config = dict(
    hidden_size=256,
    num_attention_heads=12,
    hidden_act='swiglu',
    rope_fraction=1.0,
    qk_norm=True,
    tie_word_embeddings=False,
    lr_mult_o=1.19,
    final_lr_fraction=0.05,
    max_seq_len=768,
    doc_mask=True,
)
Each number is 500 + 25 x the weight over its row's rms, rounded and kept within 0 to 999. Layers, rows and columns count from 0. Numbers have three digits each. The size before them is the row's rms in percent of the matrix's.

# down: layer 8 MLP down (transposed), 832x256, rms 0.339, rows 14-133, columns 128-159
# gate: layer 8 MLP gate, 832x256, rms 0.332, rows 15-134, columns 128-159
# up: layer 8 MLP up, 832x256, rms 0.357, rows 15-134, columns 128-159
down14 107:512496476507502483520473479477484514468500492490498528478501482474516490451478441503495516504494
gate15 099:474530528456443495495501524487485478487507497530513515475511464481507542498503497491502534510495
up15 100:493491480477475450493490484531516499466504482500492533511475481504519482499513496477511520488541
down15 097:450468488481506485497526500496522479545464489526504525521502530477460485495561526480516474460469
gate16 102:495491537449524483508485523505515476452542520499537458498501488473502500465499462492471463518516
up16 093:544477453495524505500482480495529487480491441489484489474484485472520470540500479527474516505512
down16 103:519517524500523506525474509489519540555488453480515563458473524525517459515466544495501555516512
gate17 099:439500532524519475466486487463510467492503494513475507443523487478515521520479506512505488471493
up17 097:514488530513552502441532484503544494545529467484511513487511466475484481534499485459499507521520
down17 099:508511476486529509477514468513492480450491500501487488502515465479510503526526474487467511490494
gate18 099:510469473479525494483520488428476490492497507497503484485490450500510480450525495527492492474471
up18 102:501519485474518504500475509534492491517512516509570534470513523501442438518520495535476509495525
down18 106:519520477455504483465504502502459470489448499432460495520528509507461512489495452532533587471531
gate19 107:519483507464515459493528517513485520509509536500502508521503506513488486491484495468493485459463
up19 098:463478471510504496494524498500483506498487503520473502531505523497485528496483499537502453528523
down19 095:489530529482489478511530467519482459479499478534514488531488492471558518480535475524516487503521
gate20 101:505525490517476476514455499486488495494524491519497502477489501507498523457481487497468485462499
up20 104:481500516507506499491481494497507532457477541474528539536522498486500504550454491474546532498507
down20 102:484528504503532519470446457491500480514486511517465491539483507509515496531471475496477494447528
gate21 099:489519476473527499508516493465481522482497506495492458493499544480485514470498520555505507505492
up21 096:535551502521482479501482511552471482556520485492519547505544486514505527478493487429474509466519
down21 096:491484515499467521488529478534482520470506505517494528471504486493475482528530465485507505514484
gate22 101:510545511520519477486515491547498482557451447508501489504525515474486487483460494547506469464474
up22 095:463522534531528506517484529472496461459555490511476522498548486496504482456448466521539471467471
down22 101:471499490563547473541519516493481501524473458517501503476510496490503487467502495492472499478499
gate23 108:472481498501519463499493541474492504551463531454454535497496526534498505504488525505477426527529
up23 098:530519500517515528550444496490502484522513506464503513485525513509510503497540482525468505494523
down23 098:510465500467530498487484497479491487527521489468484493489569524478513467435488517485520515508542
gate24 101:500486517526471522509486482533524487490544515503504496500484483448482487523530540521512511483486
up24 099:500480514473498524487482465466504480538458519497520494481467505501504506496520457493487533471520
down24 098:466490518520489495499505506516469522588537495453498513493482507513442507490498491485488480477485
gate25 105:497541496544505519541507555519507449520485482487499501558475492494525498484491488476486474496476
up25 104:506482475509494490523494477530510455504480495479490474517549484491509470477535453463501505504481
down25 103:487550544516541478527512530505539518497488485549472528541497506459487503497539478489498492555522
gate26 102:464517475476492568499482479499476487503490501514500463486513486489536517515485542516506495507522
up26 096:498486519474479446503517531481506490449499484496473463517524508552512466528492512523495469526525
down26 098:504474496514465500491487502450537507468527470462502401520514485554530511535480490476488514476508
gate27 103:511470534533489507519525545526490486508472530509508474497464540509515513526535502517490514474514
up27 101:478514491507411520506506488516482528473482532449548487477491545482517473538454495517499483520494
down27 102:488459518484536467500471507522480466475518508455460529476475494496526473511519486473502547497486
gate28 103:510498484508499503506478485480472460509529497502529525520493469515503498492541511510477510471460
up28 099:535513522535549498500515506482505461495509547514494541472491462495490472555509497535524442472508
down28 092:491503515552501491477483457486532530515492482494482519491489530529519523490483455476533491524512
gate29 103:529439500479455479529490498495504485490494543485492496530511514507465505513485503494493468506466
up29 102:485481476449481489516469480496528514526520491489521509491495479445450518466447453514509503519575
down29 100:504515500474484483514483479514527493549500541509543535496519504477473504476512440467533484559500
gate30 100:534482501503494494476491493523518503480498483456481501525493526482477485484493498480434477512498
up30 099:513543500521497489445494537505511523520494500472506533468457492496478531472491516550524494492517
down30 099:533512457509499510458474478501506481486499511501562533469490517520452534496475496514504506480534
gate31 096:588498489484483506470492473467498490474479464526491500533532515492498502482533495516508499476550
up31 095:469460523503529539530540497479481503493488486466490543507437517510510482515485528551529441520501
down31 096:481484501489463516485494531511522495509502486479501490514526490499494491526501528497497506456489
gate32 120:506506504480516519468539566528464536508494497494477535536494469482495477491511503494471519505508
up32 110:477528527504528493530473472505495468526524495529502489502531475503492517508489491525549444453482
down32 088:490483459491560504514492486513517473506517468500489501490471502490504454438513517556556509499511
gate33 103:519548458546527523517540505477483518471499515510447528497513481489482503525513485512506519523488
up33 106:496530527520530494487487476492465526499551504480494510494463492557484494509481529510472525518509
down33 101:485510504508542450547535489494504475474499495476471487517468489526488489487506507532532482467546
gate34 098:484503540488510482469497475496495504504523507522481519493536493496483492477493479500538432491485
up34 099:493506515549486482450474502463484521473505461512482532514518505505540523510472481512519483479518
down34 106:525521455530500456498490485486484483481496486501539518495466474512528471520493510514529488538494
gate35 094:546494494489489536492520513498512509488512538501530546510497545510514509511508550518511531517487
up35 092:495551511533469474521483483497500503467528509502487475529469467474470529498504523516478472508495
down35 095:510515552535479528475505500495495440502497507510486467539473512513532448525491521468506502443485
gate36 099:487510525472468480496495539467511516467488467535514525490478437524499546458492502551510519505537
up36 103:492482514524480505517494498488547491522498494482501499494494481466536474500512418498515481502509
down36 102:490455513499516483479465530537521530493495498484542511496494511493497501515496537504503523504472
gate37 100:487491516524491531469515481507548455512480518459541514519490535489520490485513549513487530484504
up37 096:538511494502511539507466486475515506500458469460493497513490533477512507510514490475496547511502
down37 087:480532502511472515452512499493499512480474542489509490513482481467512495509510495532536499486549
gate38 097:475451473481463510490536496476466521480523506515516493519492486515462481460478503502454520486468
up38 099:483513464499491492489514555517487468476510495528480481461477531484519517468538500524491472468525
down38 096:536529495490505463510533518528507492447477499501454497516515500512499498467514507472480495517480
gate39 099:456513521482444502539510483470536520479526482475532508524497469540487509510518502460479502475534
up39 098:508552498559500476511493505516476500539521535489482494509500493482540477501528545495501508518496
down39 097:554529490529508482486521491516472500516540503461495483513483480476498481489476498479522453510508
gate40 095:487491458520442509506490504450494509496514485491501515507509484485495497496495497505505519532479
up40 103:483503473460498483490490501493561518476510508487493512494518507514511518493481539519497482537480
down40 100:538501509462509511522531493493520509465528511447492523455524498500541486545525511512482489465474
gate41 106:496464475491509523469491475473487492472523514532457482474507489496537460518498521524481480505484
up41 101:521472476518504504464486492460514496501493490498505510476510464467506495503500491502475499488528
down41 095:524486489502480533475492547457484497458530473519517476475495470481541520499509544510488512528505
gate42 106:483457479444515527492521521502509491475471494480534554460523510512535520492479529471516515494522
up42 098:500468486528526494509499508498480526525503542560516476491476475523472491518470500472430538520472
down42 098:506500506550520453506506534494481525469521530499530522528461492507524491482453487508500503503510
gate43 097:489512499504529523533502486459499489505591509515510430493481526521487498514520500491489526517499
up43 101:495482496510522518502552495515485475534449517536526522545477497477524472509486543483468533504504
down43 101:485506516471522470547478490513527438516503527547492492524503522494502514539516494504494529523469
gate44 094:522571482468523520517453506478471576497489483510518469512500502495513463489468510444468495491481
up44 104:529530492542492494487483494498564519531509476547523478501483475487545486472461540461561498478446
down44 096:524501529535516477483485482537506536504503467501487536497515503450504498536527463506509498490495
gate45 100:505530501509509536502490514497451539530478491514470457505520513530498556531494482481489468539454
up45 101:483476456465466467487480481555522531547472506440514457508460527496500484513509533539510503515529
down45 105:513505485478501532455508517471456508509472499490484438539490493518507475514517517491533545490508
gate46 095:493502490529454492546524533492482511540501488498485493469528516474489501448523462469512509480514
up46 097:467512470479471468505483464501501504512537464499464498494513469468461469495473520522463496477491
down46 097:475464481552519484485527491538488508475506525460517523479435516474466506479480511523499502511436
gate47 100:523530512473521506494491522524503504428495488538489496479541509502503496489485478515485516468530
up47 097:541550489516502473538495471495499458525488449489526492496470485496474504501545526510522521494503
down47 101:508468487497469510535529504538466467509457484485479517481478502533500520487504513494473512485476
gate48 101:481526520466444485504496513589447499474484499468495544539535481498497468534498496475493553501535
up48 098:472474518516474497458506513484472533485509463544510468501478508527529500491514481493474467529500
down48 096:430498483493566471494469489481500542523475454519491427505486482498525518481497490517504445486501
gate49 104:467492520517508508490476476501449490519514486476529493531496496493497466471482524500486486471529
up49 105:514530514510503492499497443487536499501498471521495515536498507476494509488495508506534509503463
down49 097:497500510523521509545509476511515503477505505522522477524508521505497519535499572541509499497454
gate50 097:495517467542477508537513466522481479472445471560465517506493473500505462508549522462496479474512
up50 098:518567502525491473491491502485493480461522513496482499453500498523483517493514494533525528481536
down50 102:504527536512485508533450514501534483475481525468485466529503510487485503477544548509448576493519
gate51 100:528496543513506537519525510497497484484473482497539495485461489505536477491524496519468515487501
up51 100:527534540482473532451478511480532445460478486495501519497457484456492494501510496461515467556506
down51 103:526485532531484476516510505498488474507452477491517502524517511501495539461474499499483475511453
gate52 097:501504488506479490493508485510473513566522522526475447507506475465525512495521457531518477528510
up52 101:512481499481524555514495513493476502512483470468479496512473476491501481518505543524484468503501
down52 103:514489552507546492507493498470510510512487527492530558484539507502478509517477498468521502474522
gate53 099:496526491454498566485500483486511499537469455469530457503491506474485485520516505527482504489489
up53 098:519516477490512500492456506456472480515485514470499518467505485466478520486526513498495494473515
down53 100:517503447501504491539529442461473477471492488474509500466478512485491465463531540482518492526488
gate54 097:537468528520487448497509527485429487502490470489518529495487483532531556499503485512489522477501
up54 095:524495519501483475497513550513495504468496512492498492518461593472509516493486498502475553501524
down54 097:488539518505509519507490529502487458519558519506455507492509553474494486490522482541505503460489
gate55 100:464494534493526525523496549504493507506536484471480523453498448524501472502483539521455475469491
up55 100:510498528522522508527532520514474489525523492489519462500515511524485530506476526521477527494482
down55 100:466522492497515527476513501497538513466434534465524521463472507529546520501523503478490503511494
gate56 105:490493464513454488514487497545469483502525494503464518513506547521491484497422512523497511499523
up56 104:472470484532469500536499506493464496466499515469491503480476504546518507504447463524488524496475
down56 098:489534483560521494500470516526455521486498511519510492502516517526487508528468524473541509465504
gate57 098:488535520554555522490493487459436482485522544493470524506442484495443497501515498523495521501487
up57 097:495518503519510542502468520523517529525520498535502502467533517509516496523507508513510472480505
down57 099:504486506512514469485449492473527495497537475478511516442493512501553473477500456497501476535518
gate58 101:517490494544504479424525520508530489521530510527481516499515480525471528514517497493493475479485
up58 105:496532514463476556508474477495547485512455463522525501483511509493480525501484468472481475510473
down58 098:541521531485466500535496483484539465471504522512523538481539533515504495512470435531487476485522
gate59 099:555499513453482524549509474540490482511508473545482531480472492487483524437477488479490507519528
up59 099:509467473509496475505505485527484489499539508489515522486490479469454521490498480544532485499510
down59 099:518509455506522545516506499511495490500489489491541483443495505455512538478510482491488514504507
gate60 095:473446503535489519488492500513507463526528525522524504484505539489494534489552539511550499477488
up60 100:494488513538459512502481501455516531515469490542477545485511520498463519535502496515494549511460
down60 101:564507487470514486490478522489532520543513522477504536517522534495519513532486521499494516555492
gate61 098:509498447502490502499510489469478512513529490500474534511546495534476477518488547517498495506500
up61 099:492487477478505483530478521525529510507482504519535460481546497415482541476510506475484494477474
down61 102:525558483489450525515527480490476534516455511511526510475491476506523501462524503495497513456485
gate62 095:509527553538455488453466560504508542469500468512451508512493517515482487496562506463510471494481
up62 098:503496493457438513510492475519516494505502483475512493517510474502529524481461496541525494462476
down62 097:503516510482520523512512492516491493485493520474525482509455490498491515533506467500518505457460
gate63 096:564489460533494476471549492511491487535531549463504509528481519488506515517474523486485466557498
up63 103:495459463530489469464499519525545498481505514531522496540498491546480466491498465528534442527487
down63 101:541524513504503484476538457508479506518524504447518504492524506466516525475454499496507503543437
gate64 119:493477469494495529508505504519518515476458507520474478496478525509510468471509489527527513544482
up64 112:475474460479480519515482496529506512489481514542475502509471501483493495498500488524528475535484
down64 093:503499499511522503525509500488479516496530531512476515515504502493519533508482498546481541442495
gate65 095:477476482514506453465473462479499472496508515477495502465458483493469462534463526535456493423500
up65 094:479524488466497530531540495506482508495449478501507469523513493510511482491549505461509472500489
down65 108:516453531516474540516549496478481525451538494473443495501511535475503483530519537522489500428490
gate66 103:457508474483470495468513504471481532506515528523503524512535549468490523520506472528532531479496
up66 104:496494544551514472517511502475517489508476510494481525504448507455505505507504472506480468504513
down66 096:542512528473539498498532514535530565507508494499565523476520513503480459504513488461476497490511
gate67 101:508522481495487521475486536479517492476504476483440472511530459492500445506511531527519528467470
up67 101:485505470494448539515482508545514478525530516530513500565459533501491475471528483518488481500477
down67 101:500522465505508503506519552490528501507435459512480517499450541538509538551472477527497531522479
gate68 099:497482544512561530544494454500472483527502522494477501493473502507530494502492539474527501490498
up68 099:526498479493485492519483507496520483472510493516465500547552471489499520466511516471428500515470
down68 103:520436492463487490509455543537482504506515537516484540521526550479497474490504512490521481519534
gate69 102:510503497495508493521512499466552495459537506464515437459512518480506492516467490525522498460456
up69 100:470489465472497504504516516501486500499495519491494474491469463507519486499499502521497459501480
down69 101:499458465494522457495543528464415501474536495513459499528511522521522555471494478515540485507507
gate70 103:509543503489519512494537480470469464530485511462554503483555494481510505476503550494525502469482
up70 104:504524516519509506504535517495465481488469495466496457492509515473483489525465493487510514485484
down70 099:471518488490534490500529476531570475454480494483507499483510561523534508516493503451503471481514
gate71 102:509490438492506526511483509527537507472499471518505463480548497530475514507553442509540495465469
up71 106:519570544472505503515470476464524478531499504476485512525514481483517499459500489444528490479500
down71 098:473510493485535484478492490497479477512533506504489574505510517519481488499472521481496453500481
gate72 097:507556529484444464494463516464490550506495507495541529486507508474463485542476490468446479531513
up72 095:477534496526516497539496505467497460455507467475478515538480473489521468486518505503490533539509
down72 099:478446515492538525540537506546512522494471468493509441495497507492531507538533532479516500482489
gate73 100:470519521472529463512501486473486515504516470461525544473537498555516460471483501511517520468527
up73 098:488492535557481470453536515470489496530525532470477554502507510507465505484489506487513529489527
down73 101:454528487523502489558486510455487470523483481465489512485478516505519495524452497454500503538462
gate74 107:478468477475504543518488496533537506516509535528501478509547496493502513529518481482483560464486
up74 100:481536473502470506504531508496502475496532544500483471514545471469523501527476498477484481475487
down74 098:496510531490494541463494500524476502533472539503510472526544545521464467495504470502506517435485
gate75 092:456539484518491563467465488525494513492496537536514483461473496497494503460499492481473450483491
up75 095:475494488476494470464526501511508528495498493518495514460538485487478498495493519503487484539479
down75 096:480499486502492519502499479572521513539453532484501452541458449502494501516509472482535489517536
gate76 100:484522489498520469462471529447489494518531513515476492477488460479487541502488494435484469508515
up76 096:503506485516517527487527531481533524424478472525530534517481481545489479493523487473469508538539
down76 096:484432492499513458533507458483499502540478494498520517516487489481520533495499522484474463519507
gate77 095:447494464503524503529513479536492496488558521496499496523506537510497499528533474480519462511440
up77 096:499506502482482492459507532542533510529522520453535511544499510471502507468523496516484538546504
down77 095:534451489491543541529526512508462508528489518500497470540505457501517493526469519500503520449544
gate78 097:515520526507459495491474502538499549493528539507556510488512523490510531505460534505547480514495
up78 093:487511502514502448482533460472458477501504499519513508458492523573546472487517468504548502495510
down78 105:470518519503541500541520506508512458503513494539499477507520520513456500521483505549463500471544
gate79 096:513466493481471509540538493525477456506497490460494496545509512492477478488513528525499502469467
up79 096:497483503472502484528475524482447462490519459536497492478508494498479522539478518528477503547468
down79 101:499506487523499530467518484492490501500461520499517490458487503478512484488526521512507507486493
gate80 093:498484504506486495484462489490497472524521500474519523458457524521516526502532468439483465469488
up80 093:460504552519504455523507500498472472516506499452467483501442538522515497535522504452515499461518
down80 095:499507473514519507508527493510507506531472483501519498481515478495485470487491522473499547519494
gate81 093:488514521506503514523523478510501451525492484486492506494475481552515497481527433549478484514528
up81 098:500520480477518481473472482542470517488489504541552523479494542484499512498511498473467506497505
down81 099:474516512492574544487483485452485471572480525518516483494496517507518517491531515509496524509518
gate82 096:476500446478530508493507500500545497522505505552501541480504513519488493492532499515508506539480
up82 111:523549495480487471476471467464472470485487509505523487452531521531524479477497491505539481481460
down82 099:480508488474463524560488567461453459505518441538499508467521538539466513479515452526524492508519
gate83 100:511532517502499480543483535487484490480507513496551456497488511467524457535485497483496564522465
up83 106:521523497484484495495488525514483506461498489472545482520490521559499589503536488474465548470453
down83 104:485531476472523493504441510531529487503437463544524470505491490529521480497469474509472527557484
gate84 105:491489533447482480422469515442482479488521497553518527485480518528477511492497488478517503475515
up84 106:514437521492469578491499491512483511515465437504513466520480495519490463484497512540521496459473
down84 102:513499534503462510514479473504535473486454487493539525536473567521475494534483500477499459510498
gate85 101:519540448472514521480506476519545479567504462468483473511519531540496495521523493516500524485487
up85 099:533470488513475532476481520513479498523508503483506517530482475504473509462525472501500543457474
down85 096:471502464508535483473504506516476484535480515464526506543490507463498489579534497490496481526502
gate86 101:505515502506455507483471477452460489531521494520484505525504472467468538486502542496538504505472
up86 106:504564492465472478521443489490460550504524491515484487514483484495523529509539493533483519487554
down86 100:504542529479503509551481475506503496478531514508476558491469497462489518527512471489508513528509
gate87 100:467482515524507515520491488468485510505476491502526550524506511509536508517555518520475525497518
up87 097:464519501520475514503481527500485548495469493469558496485464502442470525485520488495530471504490
down87 099:494496497543516456448513475515482497560488492507509524512480538473474517505486507472490524480487
gate88 107:486466459500513513512475471523496504475501512535479513514481504512504507467482496508531433501485
up88 097:476483533508505529526532453489520485538520527519497524530523534490509540429512545468496497502488
down88 095:483523518500524494517496538529534506486489550496500495536511510493516526474530494507495510479505
gate89 100:520462509481527526485485535538455502558509575516488508495490538478501496506492486492509491511542
up89 094:560474494501512440491512500510529488506502511451545473504507506545526513473523540475496547520481
down89 102:518483542527460501513535465487473544515506508491441471469496449493521491509525495459455481491462
gate90 101:471483504535535498532490479526513503512497539539569507485516495469489500508551467475521481470486
up90 096:524520477495530506521532479464483510486489468517501465498483542535523495475486457450475478469532
down90 098:478546486514486498500522513463477507485499505529465478488547481506466506496515484496529499504515
gate91 111:494541511551506521526503493549490452473542486487487471522556511471479475497492497514484477462525
up91 111:478503506468509494508480519482444522507455492529520524532462506511533509548499478496508518474478
down91 101:512464455465490443497496489442543530495484494523511514461462537526518527499484537560522503511471
gate92 099:461497478487486494487479485522553458489492522514478494486489502515523473507493511514508490473508
up92 096:481466527496494461477516513487518472449522506526523457511464494477505506541467506521522482462536
down92 101:450467453483512478512534526527496465471481529546502526489510480554543491520528450484467497490484
gate93 100:501486449506526538496496519525476472547467492466479472514492539527536497459480523537500487537539
up93 097:505463491454456491479534503502540477426527500519517534444500520507458472501522450491485536505467
down93 100:539495458496483500468535451506474520562458523550526509515505512488500484513525476477497496502492
gate94 101:536480474481478488497518453503449490529494524540499478500515486469494509502477510465469490561497
up94 106:478489474488497472483496510487495562462505500509523549511520515517513522485469477446498491484483
down94 103:544504484455514465541526497483532511531448518530503508522476519505494475533523468513540485501479
gate95 106:495437483486510503517499515501466550464494438484487500499523464478513497496507505499469506470480
up95 102:518453468522505510532498520497490465519501522533526527503506491508470498546498474481508498494518
down95 096:496518512524505503533511447490478467481521516488550529515481536513494460459492465457491483492504
gate96 098:544489458460503509466545523528499484443495487540491494453517474501483499506521487486459481512538
up96 095:540480486518477522512505491539476489471487498504467475502506455448515495448536488531462489535449
down96 103:499458483512516486531524470491465505491505508491512493495485518504493538434471487462492452420484
gate97 101:509511494536534468498522496472528511539525476505476523485516496517476488504475513514498504484497
up97 102:464483529527487512493483518484497465475486510490480515562491486481507496487513543544471489506504
down97 099:517495507511490539510527480487461478472480451487515469485500493510547531464471543509489512546524
gate98 101:485489519538479525470543491481539474472508542434440513503503487517479495514495481570482503485493
up98 098:547490538507496494504486520497506501479492503505450505496488502520519523500560512459480488494487
down98 101:583522507470507493517477478519544534509513503516468478541493484514492512537520462515497468490477
gate99 099:463542512518485513479496520473508519519502490519518487491474454418520553458482496507512511470487
up99 093:501512538505457504475478518488548486455445499454508490474493469479480533537504519483514512507456
down99 104:495536482482520516530472470475541485505467501490492496490525471468494526487483559485521508511519
gate100 100:510484509474497492522494489467469520508510512510531446549504518521500506493511505440506507495509
up100 101:470493510492525508423452503507443471534466485499547468527542544462491485447494503489498500515488
down100 100:507506529518500511456503515515482518458508522487559483491532507523500453474493451493540507494468
gate101 097:551512492525498490527504455495476520502510502425493508490504475492476513531513482528499502541459
up101 095:493501536496512483483457536471527457479503531494525487519493497530498509482503465503487507497492
down101 102:525506497504534446485485519490529481502503492491508465494469509504512491483477515492474490460470
gate102 102:527516449473520510475457515509490462486447428507482520467513470484509514504476559529535544482477
up102 105:490478502473495500515534538493460529530498502528486486472517499430496493519521499507517508509483
down102 101:505539517517502529542526516523483488461518506542505515493495506506485500495517504514529487532511
gate103 102:473536483506488450492487503539492483550530479522520526511504503515493514520503482468478512507527
up103 099:521515519488519543486550528501526513473501474483467485517504506485463507535499492538532478491462
down103 100:472480452554481540529523522458488473478461492469504510496507503510508488455513524491494506511560
gate104 095:477513535486533500488519504516513468491466533484508494508496461467483492526516484471468498472527
up104 100:502465490489567523531515497530496513484538497519509495515539458493495511527479493505497506484544
down104 100:505494508519468503478479502545501542504503503505506494497460493488513551504535494465488476537497
gate105 101:522491452518515515524482482487503511490443446493546507459524500516459566535489492510455520512507
up105 097:524453485517564501476494498511504488497531500504537478492483482485502523485498462497480528545502
down105 094:526453515517479468515482504494514488489516507500491529506423479455505507516492510503495471526501
gate106 104:480462538511474504486493516511532500539497495518453500500526528473492540465494479525538494477493
up106 099:509504540516508531489513510535509468495504513493510487482475504539530520486516470512539530502528
down106 098:508478513518508511508491508519495446494515486526526463509507542514513473456523491512479538518485
gate107 095:525505519529500525567507502553492506470469504459509523550476491513486491512500519485463488498526
up107 097:467465493552497501495486501505464456492528544511444494518448515500501461495501476496510447481491
down107 099:553501496487499530548505495540536489506495486468520490490506539544503448496491537487579518487458
gate108 092:519461510498496529478486509500503524505496542514523523538540473517511477497476524530474541501446
up108 097:488504512543499483506506472504509526459479490499474541442515494549492499474451506507518501459503
down108 097:497485503490469500498522533491530477503508503454497503483486532472517496535501484519466489504506
gate109 102:486510518480480468459511532484510512441532472504499473513518503524487499510540500511513538502488
up109 102:502525498459527512479519548487495527479458509475557532514531518546498471485476523504485478458486
down109 099:487508515485512520463509494497528513555480531495534491488517504509514494439494505483532524503490
gate110 114:536466522509540503496530504472471499506515530491540479472504487467524522526500512483456473468459
up110 108:485510483545502502515514502488491473509518481474487490466480488508470499475468538470522457452527
down110 096:527508516439498421517525505481515479523472500487506480481517504503525502527497482487505493480485
gate111 102:493485486503492487481507489518470481494511536521505467516515501494494531490509452448461494525478
up111 104:508453513501457518499508492512516516506508516457538503543484527483518513519497485538504551473520
down111 098:503486486470500471526487521508508528509520534439480505511504551525513459510489530511510516466488
gate112 100:549500486501489526551486492506526488515490513518481507452490485505482538501500521491499483505520
up112 096:539493496554471508425517512500518523518549500487453447516532506474477469505516528488475494488473
down112 099:546526513520506504492500505471560474481504496515440498473467524526481504512489500512533468457504
gate113 098:548494465506506516469457494489470475479488514510510541492514514477459485549496544513538539488532
up113 104:518497479492500526490494548534473518454487551481537493513509474527526487532507509496497499486487
down113 099:512529466455462482478488542526520532502474528509473481534500504486517502480481524495470506479498
gate114 103:512541485521489492511505484473485489507524526499496498500476511540552546522527513496471496498450
up114 099:496524523486508465520506466493482496512466515518523523501477520527484483465549500498480477517485
down114 097:515540457513475491530480511468450523474472465467483477515465505558473497475545495498518511547534
gate115 109:506497503450521503436511528541503472476501507473502472501459512518499491478476510483468505527467
up115 102:509499499492494480487529512529517541490493473505510528486520521492515516453498520539437470517512
down115 101:500527531510533498486495505511474545473500504483491573492482475459538497481539505514497492485484
gate116 097:521489492492548533519497520529475510513538445563509530483520533509458546491520504528482539465501
up116 101:527458501512524508493483509518446485466477497459534504492455497491473518521486507494515488509519
down116 101:461476493533512492546522514486487519511508544498471488518480476544548486482480483464506463482529
gate117 098:502495489509524516453495482473487517503456464491501516530547485511489497453477550515532519466483
up117 101:491439506526470524485526492528502518517496496484505497507476505490538511533477513497499546516495
down117 102:502495509486539555520499480505522503488450504495477545495458529486518491507508503481501518479492
gate118 103:515490477518496450479507518452502508510495531527528477535493494473520482487526529486494488485508
up118 102:491519428506511504494526498486546523511490487505511478487552503491519458510503563526498476487505
down118 099:496453524525519550506496533524520537531488518485515530486488480466498523534536502506486481514478
gate119 103:497505461495486479517479504457476468504475498501505519548489438512465516536542530488524496535497
up119 107:514477501523495501517510520466510538486509459506475466484495508510497540420519476530530518500492
down119 099:480475474526504450498491493525498499500520505504483539524476472559466488464530511525500465495489
gate120 096:478504463497512500518533469521468485515516519443483480481511519490443501492492546476496543482497
up120 095:491504513464493461488470524503526510505490493498518519524476513473482519502473511510486507425508
down120 100:494477452474489561494498485511527476501496510531466541537489511473482481512511475543503536466504
gate121 094:527505462484503500511523564474481507504501472501558467490545494501521489465496549506475542480524
up121 096:502483481506508477536503471492516513524475459523441487475494515482501519495487517500540496509446
down121 101:468515516475466460495535484504480458504451486544465482495520493491504525472447524486526502486486
gate122 102:510484509518554459476483442528450503481506484488490538506548471493511498492509492527562565470505
up122 094:505529485494513484447494476482518506507526499510530512500494517496561525521518484472489470516520
down122 099:499488508518467528526528537490494491580504560506541451515484525513481528483498515460470437514489
gate123 106:490529505492478509540502480494488491529545499523487515508478504538525524468497488481498512412528
up123 104:477513515519520480476468494555480480452478498482488501534508493506489491531496463490502464545491
down123 098:515477495526532522432498484530510472479480434511507491532478519517515496517508478482463497509521
gate124 105:528475516479479472452506492509542495507500523485502512504505556501468463464515494522494470490521
up124 095:504506507501523494490547493517509514494495530506497489519527527514521499510493479511485508496476
down124 100:491527516514497482492519539502517524519489509524506490494541490488526490507514462518480500535509
gate125 103:533532468482491536545491514523519479474518491489543471463469492484506479553490469512472453513549
up125 101:495504495535504520502454501471562487521545512431556505503481516528509488514482500447495448478519
down125 101:540519516456505483523485482526491520499544528542520498472470507483491507504478462484477493533488
gate126 097:500458462519488505504536502489464500539485487508496529521462508557442514510471475506451530538454
up126 100:457509540490522487506502483545472483481481516544504502467524487493510432475493507500491518524467
down126 099:536489548491495538481497470534476495488503489537424475490529564472503474490507465505493480540509
gate127 093:495484487517450509528475498499524445533470444475480489531501525504506522491514467459481479486467
up127 094:495493557471454480526506448481519485514498518500498517489477470534543501500567516526466500514475
down127 096:504489543529541509562487500525460537499463475510490507447502462505466514512529525503477516548483
gate128 102:475495501487520510499465516516473458474501537521503486464495512470512495462463458498547501516512
up128 100:473517511522527460510524511544511496489490503474462503498488514503442491484467473467506505527491
down128 101:509545497514486509507534491524548511501486513520464485500485553480476507468487470462494528512530
gate129 096:566498470510485513579509506458514544494468464491501499530520527500463498493491546450502496524488
up129 102:498489513545518477532483535509445529484527476538507521499521482512455479529530525498499503538499
down129 102:522502516538484527467474533516520499498477474484491562462488515468529518491468487489538476515516
gate130 097:494525515495461503461488546484503454509476473497492510502504494485427518526462513538503501483517
up130 105:483527491523460514484505505522527473476490545524437511479511478478489516512514457505537482443521
down130 105:486509502498501514488513477476511491503486496497477504491519504492477533446511550507474507500511
gate131 100:502495469460530495512498535492493526479500518492529508495529462548498482521475526541471469496533
up131 101:522513569494509535539493507507506478505521506512494511446536479455498506493507474512518472513515
down131 103:543507528517494504508461543507540484516523519454485477495504507508477474475483512487552483423527
gate132 101:510456474497568491523507524484485480525474522490530514470498530495512523499503510472539469508495
up132 101:506535493528523506493505529484502504459512493468510494514585505501482538509495526495510491522467
down132 101:481540511454493458518506533508516502524505484506499517470511459483513509505538513496521523537504
gate133 101:494498537526528469500491514501483539533510490451498513488476484466477517524466515491465512470539
up133 099:487493471527438496545531520468507509487493485469489507528531516451480517524447525478503517495530
down133 096:483512502482501477523496469521545470487501534480483485504516527508506479449545518480501474505502
gate134 097:523515509493525548543522494474451509468514516523501514485499537516494515513524466500507493521528
up134 097:556507443477519512450501518477477454491539507514471475490478514567527514464501482556501526503498